Weights of a small transformer language model.
Architecture: no biases in attention or MLP, untied embeddings, normalized queries and keys, local attention windows.
Each number is 128 + 32 x the weight over its row's rms, rounded and kept within 0 to 255. Layers, rows and columns count from 0. Numbers have three digits each. The size before them is the row's rms in percent of the matrix's.

# down: layer 4 MLP down (transposed), 704x256, rms 0.124, rows 322-356, columns 0-127
# gate: layer 4 MLP gate, 704x256, rms 0.14, rows 323-357, columns 0-127
# up: layer 4 MLP up, 704x256, rms 0.143, rows 323-357, columns 0-127
down322 093:153109164136190160172091109126107081152073105092095084119113107156150154165157125097155144139197133138126131185125107151106147135160099119140100134177125060158165103082132083070147130128211138156125111104145157036166074070163101137134100136139121096072120141171140172129146062148128181187066162082107130175113102102108136183108197095103086147125158098179091071131121064117080110167142
gate323 101:063128091158103114121137168123089069133099135102123113128159103158140143119148151128145197145063141165125134174095178141117129116103052124107134131100158083141108166082117142115117157032078114144164136081192139066148153199155153089100154161146140093130096137179138162134057046114144168111087146127134102153130132156137186129174125140077126187108135124135119125144136156102178143135202
up323 103:123115156159153146114119108197091124078092114118119134154144109125138109100097109198153085114128160119119158039109161130166156164100136087099127090112118130205112111122179142143133170053063172122142086197155143133140111169152132090109160121112111127098163095136138138119109119105132114098111076151115087160167081122109113131131113157108161169108167131119173080156111158144067129104107
down323 094:087147102101111122126104135119098130137108144140203089137184124141118169066174079190123188179075138150097146104093169158078095131177117153137117161084117143060090115148130120143146137092105127104145149168158128076154145136108064098102150144167074142141085126163076128109145116083121136131117126162083097154143137124132107169134092100134138183174165145109167085118163124076161176151161
gate324 091:107142103115113181107139082151085092185134120122084120147122157093144132127111148095089148128154102102149242113145162082092149095093119193080131153142101131105184101050127132187097123166044134187100080145132131139114121121118122130121149108120077165111128092104118131126119169064148141176147120124156123129137117100142136141132104131090138091109074087116156081091120030083189064135157
up324 090:185105133150102143114187098090104115149151177094074190127143139118130110091100115111148135048123135087210231093149167144124153137095108085136120095128081125111148130095155085126133075093128132155117177120112119128216151168172107125139147145210123176130127081180111146157086100096152116167100083090082103160089101170115110080146152151164163134084111119122164130105069097153129107127137
down324 094:188137071171153137060056112081141177155084166130049070128121148125233120157125125130126117142078158092115141142164149145129128102124128141130146115094113119178185135118173175131137180129116076130118062153196148161124116152193142123133158134169082118156091093091151112147138183056138190120135087135131156105162157156111131104090153214098117131123116142153151104150110122171174110113134
gate325 103:114136154150133152181092119120139099138136116141106132188116116122145076144170084140138110146136109078127157110146165102147165097136087150180164187114129177104126101124108143168110117133139107175116152196142148130154111100109159146067084136082086143134105146182145135138091124193154138072123091107154082112160192060147148163103085035167145103166072164195147161129109118082147115206152
up325 104:153119111159156071136069127100113176121112090125152122117112132170109141173122131098103095215129106138108134112123141137100092119134124139105040086123187046143137083136128116164130158139137107137117132144125099109086106093115103143094161093119117118152141089170129141126073133212194147137147128132125103094185124108212116135106141135127057147098176075096192076113135112135142150174138
down325 094:105115136145145150147110133103088130123104205078139085132121090147135121147122094128091141110142104127130127181058138150131105098174149141160143170121163131177111077142131179191161146094111113140141151138081177126139189159117180118108145073146106073136128111131106146130109221151141136076126174148124109072118159082177137172144138119099135116122127159216128108089190205128088058136103
gate326 110:109126128171179130130090158148132147115143131141139080138087051211092097169115112153132129129118123089142130105140172144143121123173060082127193130109104177122156088087174129122126154094199133077101118107110079114179160125149173124166092166097114131130105128097143092111123130115137221167175160099125106120143153140092172149067103081119168151162160091121110172104163181211075128076101
up326 108:090130220091109137114114120135136137140179114118171137118164152114136130091093157124108071136187133119142121232155123160115104101122100125118106133130131105124101125129066154156154133095145138124153104114123150051063091131151131121098149110124113148186222169104132187189119207115124126119148152124146113128072158174086121180149135127129080139141080126152125120131113071125142127141131
down326 104:126127124143149111117106144090110096097152120148095082090127145054144131093116118091134108112133105082109112083122134124128176183089164154111131084079129160097124168090094136148166137162070156086101103125170089140165142110144116064104113107132149056096131131165133094130137155154209128168118150138150104124090120097099127145149115146140139111137133193180126115112079105056147165122133
gate327 094:133140080145126149104143182143123037154065124117108137092119120134150153131114123083142150136126123127169112067185085122143130116119183196112076117124129131076122143134153072176147126114069110119138099128153127159120110122168125119096126086105167102112101107125108145048122102175183114139121173151152124149166141137211163115155102158077135160135085112077146091133142061058191089183101
up327 100:105105106157161131109099178132087145151129109101128121099094132100124124104123093155088067158091097103166100088172141105137136079122136186061130187134154131088118171136161055122164186144126152112147101094123151156129152188103124144118136079064114112105218136157089150148141069157091130129145170172105123084132099111158158073120103187105141169099125136082082132147104145169075085200109
down327 096:132123143079083141156176087184186120117143112139161121140136150143132074089150035149098139168098157143152108066199082086139077159130150132113112139105123148165165114170087174108167099140085123079140114109114113161149100078138061090099077127129129161157117136115123112140136137124206126102095094163108095087146138126126165132145125124117146111110169157148126140120108145107130130093085
gate328 106:124103110137120147190131122153060162103144096108132109128144088150136131140137101113119110152090147152134121092142091185120088100134188079113138118155087114137167107175123104149087118121112140068103115140107063152116096201155177123083141139139151166105106091123118134155154111114149147196052045115079074129228118093055127154108104146153139185117102099107171152081149114099137136136157
up328 104:104166108133173156107147151121136153067141127139083107127172057151131076158141049078123158173147130133128166087129115117166089117108125215119089151173109102136137159090133130186060105154111149144170159119154108118086118138134112181058088148086127221129159109116118066069125115118122137167075121071123145114099112129121143159133135117095117155109121102119155150090074136094058152136108
down328 102:138133150153140156149138111107083129122152106110076076121119128165116023116167143108085147121160130109125167102131129130129106137132098089132113172132116087143115144155171100097143113143129185177117142140121062143113129195077151163085137162100105079129107121127124103088052104144185137084082140133063080106162118063067131122109084150067121140165142108114214121074124173070099101094222
gate329 097:141177082167057068131143136137133082108138172122209099112102114120151158173102137062124137177133119133108137057150152162176112125108107166152133114076115160135116173078111043169162180146074112115135126127133132088138138114203135099139100160170151222131129144151139121122064122131155091123109159131177153178120088108099127143149094111084134175168141172116130083098169128117113116090219
up329 095:158178125140131083057178187103123120117144159126127119165124118141140085060097124176169138115089086094104104118190153141072114190066130123074100122111130086180111124158148131100080099089106094112170139131127153147070119159165137140155121167095102120099122107117155163116129185134164137130068127136152127124135124113175154173127117155101111102178111079127127092141134085109100099126143
down329 105:137116152118077136203074125038155109110116166125137119154137124174143143166108147137158118159112188143198147141094152191096095084119131158135087161139153127085046130100103101106157122132099128102106152178096092122147132119148200152087110128050133105141113124116151141151148121140115113184128158105194118166125172122120176142088157083070118120199131131132176138187228148072081063142162
gate330 099:133105101179150147095175161183065153148106123134171157155148143064174106133131172125145089195064134130157137081120189099189158078150141125181083163093147173132149179099116107145136137125163111166137108127173083123091141185124130153151077138111152166117104104144123160094127108065113139146098087097163141082170149111143181142163186139125148101163076093124137164160117105157128134131092
up330 104:081124122088155167141154119162170148122125148105127158152135189083102147102162113137082131146090200142103108079163153145157052122122146088168137092095142128170138179124112126151074162127111125125106175099180085147058175187131115124117168091175092168121061161148091116162176168139132083112100152168146159167140141127094119150066139118181058155130079119155077185161089086109109059153152
down330 098:168095130110131149132142116124141175052151129128134169115140098125228071135164085121126151120165128143125109133158116196113169174100142138097079127094111193127099162153090126125166161095163140126188102164101127116174134159048122133163115127081145126131243125163118115178143126102134177115107172066160118153120112129163130098173198119122075164076156154100109108151103147112143167137119
gate331 093:155068148153129112147178173171150159084152107138122075123163100126173110106127129148160128143089111138134155120165107060150121114174130122105139146197134187150122159117146114094177164117161101081173126130107146127155118093216158102092081090198159120176136104115105159144091198144147115090150118131171128161111133162117102093122135122102074050132160117155081111141171165117154098066084
up331 098:112124148134117120079093126121172141142098123099142160092211150098151091161099150141073131172087124172121168105057226122120167138185167110119177155154100122146162137138099073126108203082146076176134073139198137120128117149179146097196110133112107091158088123147185137129188083122131111186134136133124093074166133105086174118114113109127131125140135128163100136113082125148112118125127
down331 103:137120150087151160135107089146159132136091148083178101102111069165103122132117157114102116104126117147124119123156122149121121091077135151217072135054107106159200108146055065123137077127116098146080069110112135207213145126127116100096131149153135137093160167175091114087099092133171138186110136143118117113138147200138179182146137113146118123116115163116145118166108176138139095107155
gate332 105:143171165117120176144106141169177141149167076145114117152162135158121140151160151163108134122170067118160115116145140162176133168132077121086095115122193122137097160133149173153113084150161131178010156148197066155016130115158115120132084092127099157122096096118131154164132088149163173168173163077119145124183110143213132110104108085134129140136137168129136130105128126107120089116154
up332 097:094089172176111146091112152149107124188117111165165183088130094139121170137109157127135153084155100126154133111184128146119100118043072118142088148108144134133164124114152137148131118161178128182134134076155164164163110104147139151147096095141133163129179109077131154152159166131152143187151120116143148076145185114141163142122151158126158119113086127163065141104140081109112132169128
down332 099:130129141129109109154138110148119079178165092159106155113185144154103152147126132155092150114092183099107087134098117098091169080120163153169110106205158133162196147123141128146115117140152168126157115064143107170103097106133108148088112135104123070155112136062104145120161167100165173089134139146169201072119056136174137096148164187154155086119024129145039107126127095136116141200105
gate333 100:172102076178135128175138112120159107160095107117138146161095104164150175166092133143153109145147144091143130178177163166133139193150134021077172145090125126082152146160114108143163137116122091125095148117140109145106112204129137069156155104126117151130055114135137100124179132084102132163125099039117156090163134118180140143119187122112199134088143154097081116126129078173118153216163
up333 102:117037085112079125180099133134203117106137085065142057163116089090136108103118120184104092124124130196188144126149122162117138166115121141103127114159121062147104087167137073150081152089105158118122128109100165144025154155140140103130106151115111158159168128133114100152106150131109108154159106116173156080147146143106110181152084070149118101101095121128134136090102149123126130156118
down333 105:131114109108110054163129132134105122122113141109067131095095125111143186147119107094119122116125068117143122149135149080076119079134165172118136144094180117137130083136147090121120128180116189124100141147138090122144142151159097150158142162169120105087150155092109126145177109091105119164145073119132130152102119123120074138101146115159094151094186160103092129162169098141148110061176
gate334 102:161119115076138128153126159098162082124141185096122117168175164178152156115121122064134119138127096203126123147117128166096137095172161128107123072139198094098162149104078147148122090069124138176073119135122135097149131182141090112090120072056139187123108126142146115120114212120146092146115166142037156081166136103042108116089069151144126142078135129163140091154185123127111178141170
up334 104:170099137126094147068166093104087144138093126175138129049162111147077158114084122164140094126150110197152127129169142118134107127142125120172160119070106132134141156109132116161115083154166156035148111061103184149106176163159164131156085109128123117186156138128131122101108143112161131178112130071127115155147106143096136115182187109114125066072155094106099117098140121181127129107188
down334 095:176133084201165093144126157054074118123148137115131139090132190096193147178117135146119150167152083158149139128104136108118116076129107155166118161118121139119082072116192110155163168070104156199168123060122129137178189177163091155141094141097121110168107111159179099138135128079206145183170089133134134136140065139105135068085126144095108131172097147121119163074163104077142152130134
gate335 105:134112120155120182104139178120112149112136093090103112098117129118159099129139150130144161102088139133108170091064176078162174123136101136185126080137101133126089141154131166151059140119135141163160095070050111170080126136073124108165097129109126135174137113116175130193110213178095127085110135078148141084153132122148198169138106143125069096090127127098149141103186127151157145138156
up335 103:155103140133164132073126075098148147138136138098150113105138159145147143087142097161167166141151106124114136074112124106181175158121168135118129097121138125100149187104106116138128073134174099097142116109098068141150097097157091055148134125155093137127169093135163136100115090129086145126193131143119116121182143087094199126149142130163143089097158097093195162116105171105149145137127
down335 102:119124113116147135108102136163073122202176102081117135137109098127177127072108105070076162074141109157116068136105099144142111108162154151160143110182097130146171113122182120100166152178099128157146143149143140185095154082130082134124098188143172115176110141091108164093082194115170104112131102087155115109134147112097179137112127113129064192071162103106116120143116101106131147116111
gate336 103:182150116121099093114133110155153106158164085151101149117140106132127145102161190057121059157114147149212082114163103153124160131163107111100119116119099112086150118182126112127202121152149098143080177112185145117103148096115102138093166127152193105151170060105161121158152058129137157097124174115154088098130172117135168113149153193151114218161186122100175149108107145156155102088142
up336 114:226105088119083149149116098083122115123176125148144178083106114111135122086118135127135126117091144138145083089158168173108173145162141192154162113178142104122154146158144107180112138107188095169141125141132074146158154088115097200064197106120137135114139098121101109129200178177117090139123185129072129131102198130076132086129110130174086202121125115167116108152144112135144095085121
down336 098:120125137152121109107107174120078078140121102110142095130136160116130115169107103108135096108160122183120072108120132116174122137125137104140095098084068074082099239073164119113090173106143082149129177126119103172143111148117074161096113132122082135057112143211147126190158149095112141127078172167136138102127090060100147060189178082144148137111108169128112127129152118169162184118148
gate337 105:084109120136130098175180078156083146139141078134208143123124152150114126161083092122122141148092087113081165115117081156122143181077123141131138144122147121096143136141161139117104138135147086180146126132102137159132119141144112156126114130100168187152094072199140115156077068174119155091077104145082122099116169098110112158110178115152162139142197123167217104125135139154167094122154
up337 102:174156106107092135113108163112123146060115118126089135148198135117161150164101108143083123093089139151127109110132140118104103141143141138129148084105105161106125094171154160142130112105183145152124147124159117161175054101137160085195122154159115142097163155105132189061100137038113105104155086098094120154106128145109187190111120161111083180146082140057167121166131141059136154122086
down337 103:143125126148111130165124102144153088113064086177118094136127111080117142136096146151090143115213089133161075142106191135100108149136114141159117130156127163143108182091179091155121116137156175178112105088158116139083090128115141099152151182153154133100171144156118079164113090151099116136114165123186133126096083157090156113120120097170106146099123179095104132099089110125071103124129
gate338 099:121143141113167187155128111164124150150136100124139107185146098123168128167127205127189135097114129092127165191154184149170051073209126097201202084107136118128105152085087149130120152088117136122132109089136105104106148132136150111101102121113127144162132110138154114088121126104112127079067097111145170091109121173103161134075191087135135122139155172138043135108138129091098136119113
up338 098:072131135154154139160136135174132161128092136104140108158136110133165126127136110110121151073089124124136127125110145124112080131179123133129151173070122130082079082111149145120151154120165108069118134149105190049171102140090046123156129100163116151138092167141112115133112191093161094141111147127147075160119106120066125085118114158109168149132043143074059151152127163123085193194140
down338 096:134125119172121118146137143118144115087148127078127075089173134196153104122115131101102098164095189141092157097186082102128118092103134107114107103128145150125136145174116135167082135247133090153118074070149140129156110179126125173106087185119146183095108111146092132132131136107108100107085088147132102160102100116106123122114125083094081053145097091143145137140128106149098130118103
gate339 105:105117108207182148132120079134189148127079087057139151096110132141140147139112149132155099117088130118153104177099126086115190100181110148153134148174115115148110143125099142155105114122158102117150115056109094107069179077160122093149108120127148091117163094156131115174148107118133112104135077161133129109093182129154144150127162095088125165134068113082116089127162212117140132013160
up339 097:173132157075084095132095109143028162100106173140154082125125103182124104105121131135117206142134091142064122101130107125138027148093120127113115064131145120107119134108133152091150127171067099158139115091079138079134194177139120121115095119169146146177145188113164102069156203122164131094170169123160124099134101176128071146180110140141147106156088119139153070085147132120113140120125
down339 119:156149120139152130107160115173055119098121148176160156203169156186092123173122087110038089129118199145039111120105120148144113153154090079119126125087166119114151168089122093106173141163086108165113086145118123126168111149167157111112142124180172143077143099170066148081132169175169161089100168137127132123155066157115094201126066128168148116067118112189105098066128109145167102172085
gate340 098:070088141140057078142171127106114124120120094146149160137108116182143111122090155093103141151111110105099081102122110130126137124141131150199155114134111129082081136136142097113126122075139186178161109136108122148155143122098121084138093138158140125112140101139164035098105110169050126173066145086109106153097211164100156094128109184162081113155143135156160198146157199073105093159129
up340 100:184134140140132135146123112083112074072110151122063147141132153133131140102101075093062198133167149187143149120118128182171178088106134144140088129142133053106138140183077103093177069129058087072197112111175140135154118124123141186154094108136168135119129099109146118117172102148062102129159146082144184119178127118146176122164144079083144101094120127125123152052121116163151150080110
down340 096:138155115123141106109096132088097120124108089142096107118172090172133109144192089116187113120095143082126181125179178067136104116152191142154150138132116092071098132044068174112107113159144095114118156154135117134133086125171066175148115114137111154153093122140161178160157159155181157086059176121133070140156164129175140144210067108127176123097080157119139057075115126167162114172161
gate341 101:119134101126124177123122157129131171206164152053174112085101161103122181141160178150171148112075172137113063135133122106126155129081111140088117091152075118165148132056135107106083070113165148140114136122104112164141100136135140185134088134102157093117154142130157131134087137190109150145132186137104183111105121165159150165143193197163119142158127122158116099149106134159111106103179
up341 106:151141102124124182150114124151152148092118155110150134121123164137097158158179096107110148075098190117111154116179108126094163142152122109106102199111125128154175133088200133093088084158102153201072138090126175152121118138075106114104088143086117120143131115164154125067218146139143111114104142122101134118142072169170215121108109131120124074116146099144120098137141099166146159154179
down341 094:108127133096126171121103113117113181147124135079124079136154176137117102144152177078132101108182080132145125155115114167182175113087083155142072107109154128158156170107113142156118117113132075161077131197110185160117091062181131164118160149120118151162108118119137120170109155152056076173147131114118181140119149129144091129083170187148153130142142073189142143127051130137087156080146
gate342 103:094108122184159150143142182160138112105148163105102147131088161091123123100112114166150124106163174095150154114155072107116108126110108067153193147125093150122085096101103119112123111138074086085166163201098092213139118131167184198105108091115105140145139113113171122117116117049082121157179113200106078134134113108130092118101115100127106034162130127142138141089146154088105141166145
up342 105:103080157064129164122110114116108146154119103112100145170095153126091107112139125152126160200121118133155185133069117156113123106128129130160114092152148184117134148181142183135174155186123186147115070129137131134147135120149109065131123103105127125108139113147102160127109139117130126104130130127186153046111127083149154157116079157084095142058117132130157163139205148149080095142132
down342 099:172174135134107123119140121144159107083148145123091100144148071183113106127092108064095147076120175181074124117118094096112142093070168162106138128137157131155172164139145128172078118153224172127140166111083126102117097076095163093108078117123132114123148149076153186124107186118140116076139105075113144115066150177134139134077135134098130175149111127131126130167164137193190104133102
gate343 109:114137170127141164133104179183161100139097141138156124125082122169170154133144151152115125128144115135185120120212138191136110166136080111138104131101109119123126157133121127087171152036153210143122120174147169117138076164190206085106112166168149101136093135067151106117159109091142134129115120121135144118152116141127151122141109140112131123125153135193095138140130168133192128125078
up343 104:042115136103116116158162088116053148193135164112069125103103098170160113126184107140143106105084155077148055120108122146129146073100194110088110104073126131075088140108124095103146081133126126094159091072080084132195135102163150141103133104088112115058073216131175138134158160169149128121137170100146097121077155145054022125139150159203150157138144146090119089095115119154093174128146
down343 102:123103150184187126094138132137113086208131123145147088143135121091129107172155156142112142099156077091141137120108136087102154197131081144176168082101064192096118129118124152149068153117146112109154130115184111110111112096109094122114156191200129112100137117040123093200132167117109150177141130147106112132132074139148144113135130144125111165061102138148171172104108137140118202181119
gate344 107:095134126115153140127167092147164131091090111062077158098140136130115123123096087174149143124106161126127149129154145135153123153148116151164161154098118161105049090117117188082075085205081167160132129163149151121087183105132154162106111146154091167133063158131106097129120182160095096171120111152119133164127149119195118140118160123092146125184141084147180135126160075099126112180163
up344 104:139119167174119151134100167111119138066196096132179126127111124130173125095123128132142103124127119144130165104123155118118167094140067144121186110124107092159108118116121148100122185136097134102135125084139194139109121107203143113111240122130123128122176138119108120119146172090158095082166088111096182108100103107138140145136128165160124127138161105132099162133131093166144084073069
down344 107:147139116118108166125098137185097179157142164110129054123134101124166124136179153117092137085112131095149135091166177140124099135129092134070126070105074111113145149075099126182161124088170122084137177121153142139132034177160104060190138218055139142112139116153139131138130112133106175136143143180121120111173161113088124122145064112175142135115104134109076139115075173084084131049099
gate345 112:078111106117180184148116128160161130104164132127131129089155087109113124155127033131139128129161139118120113088102167125115151116141154109105167084101088106172101117131145166147143091147138062077134099139121096133150093133155143147114169141086073130154123153122101122144126151113190192131116106097132130105158117158109142123179146205097164118123135120174118061189097082104109086203131
up345 105:139104133126144159118131096183133131162101076045145137068133087180109134140110088122151159152155155120121107100100138135084145141125095141105115067154158126225143156118110074127129145089057135129119109175066080119147066162138074194137068102151179118124144148116091118128141143088135103145126158197156136077173122123085144120161117173131164154135152182126138089127185132086117134163151
down345 105:135143132108104105102131128111072146099118145137115161107070116134062121148072139079125170122145096141165098175096160118191119129165177201067202148149137111211083169149086099075128123080145122129132138105159126150142157114183206106159101131052109045160115128125118118158148101107111123128101094148135095036128111113110149213156189141197103137121106073103105159112149068048080092104119
gate346 097:123133143169170176142159133098097125092189094155155149074152087119144140139179121116107152118123096151136099146129067140183083116151106174172156132105091125103133070104094178079207122192077193150106178114149162095099198111193109165126164141155146099137077152168091104135081135130114055122158163087138120081138176131116140104092133120095173113148126114134143124132159160088090184119112
up346 088:118072139140147157105183120108077130139094066114166182114143119068183139166174124104087118139106114107139112064113120127185097161092112164122183141078145091101168086118123145074127111129076134140178159125149134156150202153157096119102153095157123090083060128118096139071153196133116142124101180070144117115145174169089118181132131138099153129139172119084128124135202206132121135141123
down346 102:109074162174134122143073155125158125155130155201166120089129146140160113120123153069101155148122059126098105182131085163202129112178131151165102135087069060144170174161108170138192140141122159177087077111154127090080173094185107179122157179100129134135085102126094154125173085138091111112142164119111146119142143035085136079114123077101186095141128123173141101129118116122089133167155
gate347 103:069156123199138122114112126171127164109081148092081070181125149147089114136120152106160150101178191134146119085125139092096097151116086112167171076121074158093098129190127175134150138148112115047093116133165111126142163124149086193097169085088138145161107105184098149174138102099121142113163124133095092118076045152220108149104162138104132140158137128053106126128126141147207109147145
up347 100:132155135116135084129105082104175116113118164098095074084177081115115157117147144115116132162144105109114108149113147146152106231188146160117126092119118128149094134135160128067120117093119101118156133191145104128113118082123155080146141107154062109106182161089135174105097137222131106058119108112045093185149125127089095083167174087104143108097172148191126080122078145102125180105097
down347 103:085117121126162147142087116075104103105195038110180164090158113058187147104144128145128103212120097106148123121135145104145161104119180151155150139108067115060127069068076130154147149162150167170149138164156117117150105123149183126182145159162096101137168132119135104132096097125094131092188092112175141189096152106090168105099110113117093092138124067120118137142114106099153140117129
gate348 099:146079126145116144114121138054110131129127144051108113172103146113166146062094121203110169100155116095135131113207149121162096089164184106147139176196143153139130090106081122098078136175103153131111174128099170187124137173153135077174096092174182176163079120132107169149080147119106133080213100152161102171085079103125115139134077165149140181111097131142177162127141109118149168182095
up348 100:099098212138162139137104118105146136143129082174127123173133124075164065158136072145114131119098133077173137131133118066075123118128067168123125127095140155096112141156114099160160082104203159120143154138111135070123148072181191142170161188127103089158156121159131081139074082173135118091083077117095150117126104120139197082063133046110119205147111120055091097095110157133089139107123
down348 096:042072128155099056163117154092106156153079084171108143154112160097067130158080143146116135158095099115164126161138155179132116151060116140183146145080147122144110155175109112147078129148100159151143140082146129124169124167150149155096160182120079137073180164106143153131083092124032189120039113149134117103165161054152102132095140190149164165148147130118125097130114113096169050048101
gate349 102:157150184147113176161165129091144134144123136104139058092087111106175145095110107158108109096145120151199121120170175162168115155146133095136156145147123123083112117095078120151233115128150098164126147142155188115140153134100161127141114081083092085087096122147114122118102081079115143141149097142150149165108189188064116157130189123102157096094137148125070134150177130106122068129124
up349 101:128172188166123160071133130105122153126129079136157115083079078036135073137096202106182132159151117143146109191107119138122132171111164100156136083105132156175122119132143089092124100171077118154132113126150139177146205160147152164182147093093113091080132114150154157154136091098158124100129127093136139136071188125166106153169169098117113117100107132087100124150122122115152094091090
down349 106:050119118057138154047142157081071112111097129137117094113084054118139089142099079135114119158137133163140108150153151112104103154154133086145189138106150094140100141140141125143198178159188115092138141147173147135157181084113139171184132116070141118128107145073072176142170128111140158120140173096101143185103111107133114175105191134116137120110164160085131118230090082117093142112121
gate350 100:099164117131130089090146148113248119107167143121073084186157179201093169172189083139096110147138148147108169056147125169169129178116085142189168140099127090163116118109185140132161139158139187140135063167124148129115104115085133105080116128120097164142139079159169121126098194130144163135112135127151100162144114170161125154137156148124159123084150097091159128113132136187143140180125
up350 097:118140110143117125122156121170141099132112178105087136197141116104147153183116185058171121178131169081104132089102162100137119136124139107162153153081120169137075148137085113099178166166080106103055138142131098149143111126063230187208092137107164097125067117098142145119144196159056115197101115143116105123077102155175152196150120164134100129129111132137092117069140118159138160160169
down350 098:118158152144088140164147113139095141097091216112144193126132137121118144114109146147112100115137093114118124050121102081160157108153153113108121082129151144110104148161060073174138124127093125143117167154093141156126141124171168085117148144099140127115114138148097154129150098140159111109122153146122172064130150111135089107140071115109155125133102082142088122149113147103114144108190
gate351 098:116144109159128166174158158125118109134125106124141076112094038124182144081156090132153096107146165090168147078131193055064144130137121186126118166146148093114078124077128130141097162092144140129143138122121107138150139142139124141135127095102210133119180095125110111103131179131107072124084071183151084063202167121110141158197113155108078169103129147164086147124130157165127104158108
up351 098:107154120072130120101099071130125107136142163104077170060124105112119059162118153123055135122110076106134140113079117203147116157103145138158130145159093180059145118139135116085126114134120042134153120121125125101114123148145146139162133156132119136143126142134092128111116089124154165093153140128132118139129130173109102055115181112193126170152147112101135170137150139110147101105126
down351 116:123124136160154105132119104147063129140149096118046134160117138183124197153047127140125120154145090141107097139160099188161133160181147098168175111117126116092149127105101114146119150162057143134129132104115097108109139188170141101114108154146136133066124142156092164135133122200108173167126149122086118133094095150132140085088125126163116151134151100096149155123128138106116115024138
gate352 100:132115123169098141177150083197150127044161192098099149128124158141185178164141150175147155149051091160127171106104127171154130142118107103146096161114121151119161139132158149079135154154099152167141106065074151190199107124134135199123123091147143097144038127127107062110154112081109102141145164121112197094133097143157101157050154153191112147110150134170129154123169172102131146072193
up352 105:144152112063107107091131131152154095101136084175199106094097111138126133099105089155101190184087099090120114159064149088122077198062089129151115107093107136121124067197119116058154139133161131123144130157150148093157114107134155131152148087140163103144099131057132078132041127115084103132104165096178123097083160138101194156098113139170082166137164113150153114136209135125173107108113
down352 099:127094138092134106145099061117100149124158194159070125155142125132144068194160145092129109123130113106098127136167080070154098112105141058116157171108089110132091114136117204113137162103149104154113083128135115105117143119155139153111118118134187102138181146099060144105145149061131127131129125142122067117100136144086056127096154087143115170153088147110168142169040106219117138098140
gate353 109:133150134144120145142137106076123116089118119138150101121080093111096113158141122134179139113115161192110159197121098159114111159113088134125139140107151143121128124121085087140106100098143157155102120075166159125179139150170133126127166116090114150156095086188118148144100131175117135128117058140151087115103142111193134190201133133138090096119118153166173114133150123078089134091073
up353 094:110115125107147153179122201121146101217133136104114156197157144095096112107099072146143094154071097179084141143149124107173140126100137118144103136117093094157123122107163206140124156127127130135139126151139136100120092099152148195183108120139141152122143152136145132111191126146051118199132166141115151169147108154161125148056142144092096117141135152133117112125144081153149128068154
down353 105:146122124139139094163076145110115135133126108125159103155120123120133153107183090144141100067188132144135153079206120097173103107129134136213142175117095113113113138153171124143129160155138111107182092111070125115119113154155138131074059143107144096086149103135144137159116161087179170127140110120114109096190095128172188170066115116142074143137178114134133091166103148145152106141146
gate354 105:121132132184132158113095190099082130127119137136195166145130106169122112011098150146091152107142163118169095122138160073176167164102162147173144108152087116114093094125150117135118135138115101108192067104058097116094135148080131161117113173126060103152105127124192139172146115127173147138163123121174130112096143089093110109116121087096152039121132151112119111131030117158111129168111
up354 099:160147102112121163095162116110106140135090146135120193182092111102132124101135119109109158146168148178161127078129180134133143157125171097164146077109104164167127088117170034153148097116118158120145151100139197169184150099105118114140175159086153077104104055099127117101161116089112114132181147173156138071108131137160124119120139173148056107143085142159132106093089114190157147170168
down354 104:125123134090140147080145103126128137151158127111118184152123171132151126168120115098152168119177107135056087197153117124138131164097097146124122151110131164111140026143125133085152136125036128157103190126174075086132108159063124080104147142090167140140151115111164173110042142113155160131120129142129136155106191159112150130128088172116099184102144128106152172170103126156093191124168
gate355 100:141158141133078099184140116140153095123149160104141148085118125179134125212170094099166122095166146126100041166141130184124052131172144182115151123144136142098118147081128149129127087145133155105183070111088114128149083093119106143148143178108096107129113120171150155086080163148100125116034163116132095154149090116128171038120112155089184120104132111106132125135136160108136137135141
up355 104:115105184123171131099079124093109117140122103129131040140048117112160037170111137105139154130134129135118090130159102116119154159159129090104152150134153182136176148156161142130191128165145148092101127108164187124196144112121157106156113122150094120096147124110146129122118046153074139110154148077106101137096017095098149132127138069107170168113078052146114166199151139123098156116085
down355 093:120135137082075114141090168134149108102127143168111130154118070146176150136166126142134047077182163094107122130157115101109158104164156158137166140168127106150107157085117167147094120087147107119082120168097136180159137135063072171167139192128108103044171186152114162059160157152118149050112153134064124095152132057060166099112113122103097125143119073108092158164151085090086134146147
gate356 092:091184127205188133114118152139082082135159139090090149143161115111078129132172095134062104091129167133100079083155128112100136135110105089090116070071139163148082105150131139134140131072126155051148163136098088097133138159177103089131130107157196126115104113116115150066151111111117162117154106087028160174134162205159155106159121101190092131137109148169147150157111151149133140104177
up356 089:091130147105147142109154109141093159077147140143152112118065156137048146178142151148182121136156108123112202188138130154129125090100138129159125173125139080103134140133111123071106140124163081135121148094136156178139109100115134122099120148153055188145174144137174134140138080132123119161136147157173161112132046056124138153140134172092143128082155092089103076124159144137155156154100
down356 103:100130147221155160123175155147146099132110068124129104046116104090165126135091156118166102066072110133119152054112164136153096151152231139179153125115154140105162101112134143132126116173106164162166096138155120147163112165123109130127142150112090163129113160159144108136124099126184155065128178084147083106116132069079081130118144128126124170108128078094158135133151143135146105102109
gate357 094:131165167190137107161129168195196083113118118076093093094127151138107189168166102121126063105135102141159158147112148135104115160189146113104096149148159104052122152123151135121084119193140167078148104195172165119121066164178143099113194141078152099173147186125120160128127157152157133114116216106114144141082094136122180122175152128100088131120098115167163155089106127153055130121131
up357 093:118143074098096159110151093130088143203090151140097182153129125143139161110128096121084108117086152135174168082059123060112175156112109165100107110113127077125110121164084159135059098138086071129044157128093132122142186117139127164126174140128139135105119156138147150119067105118093146160137121051124111197115156167139143149152133063109169178128126119145062091159174121098135095137188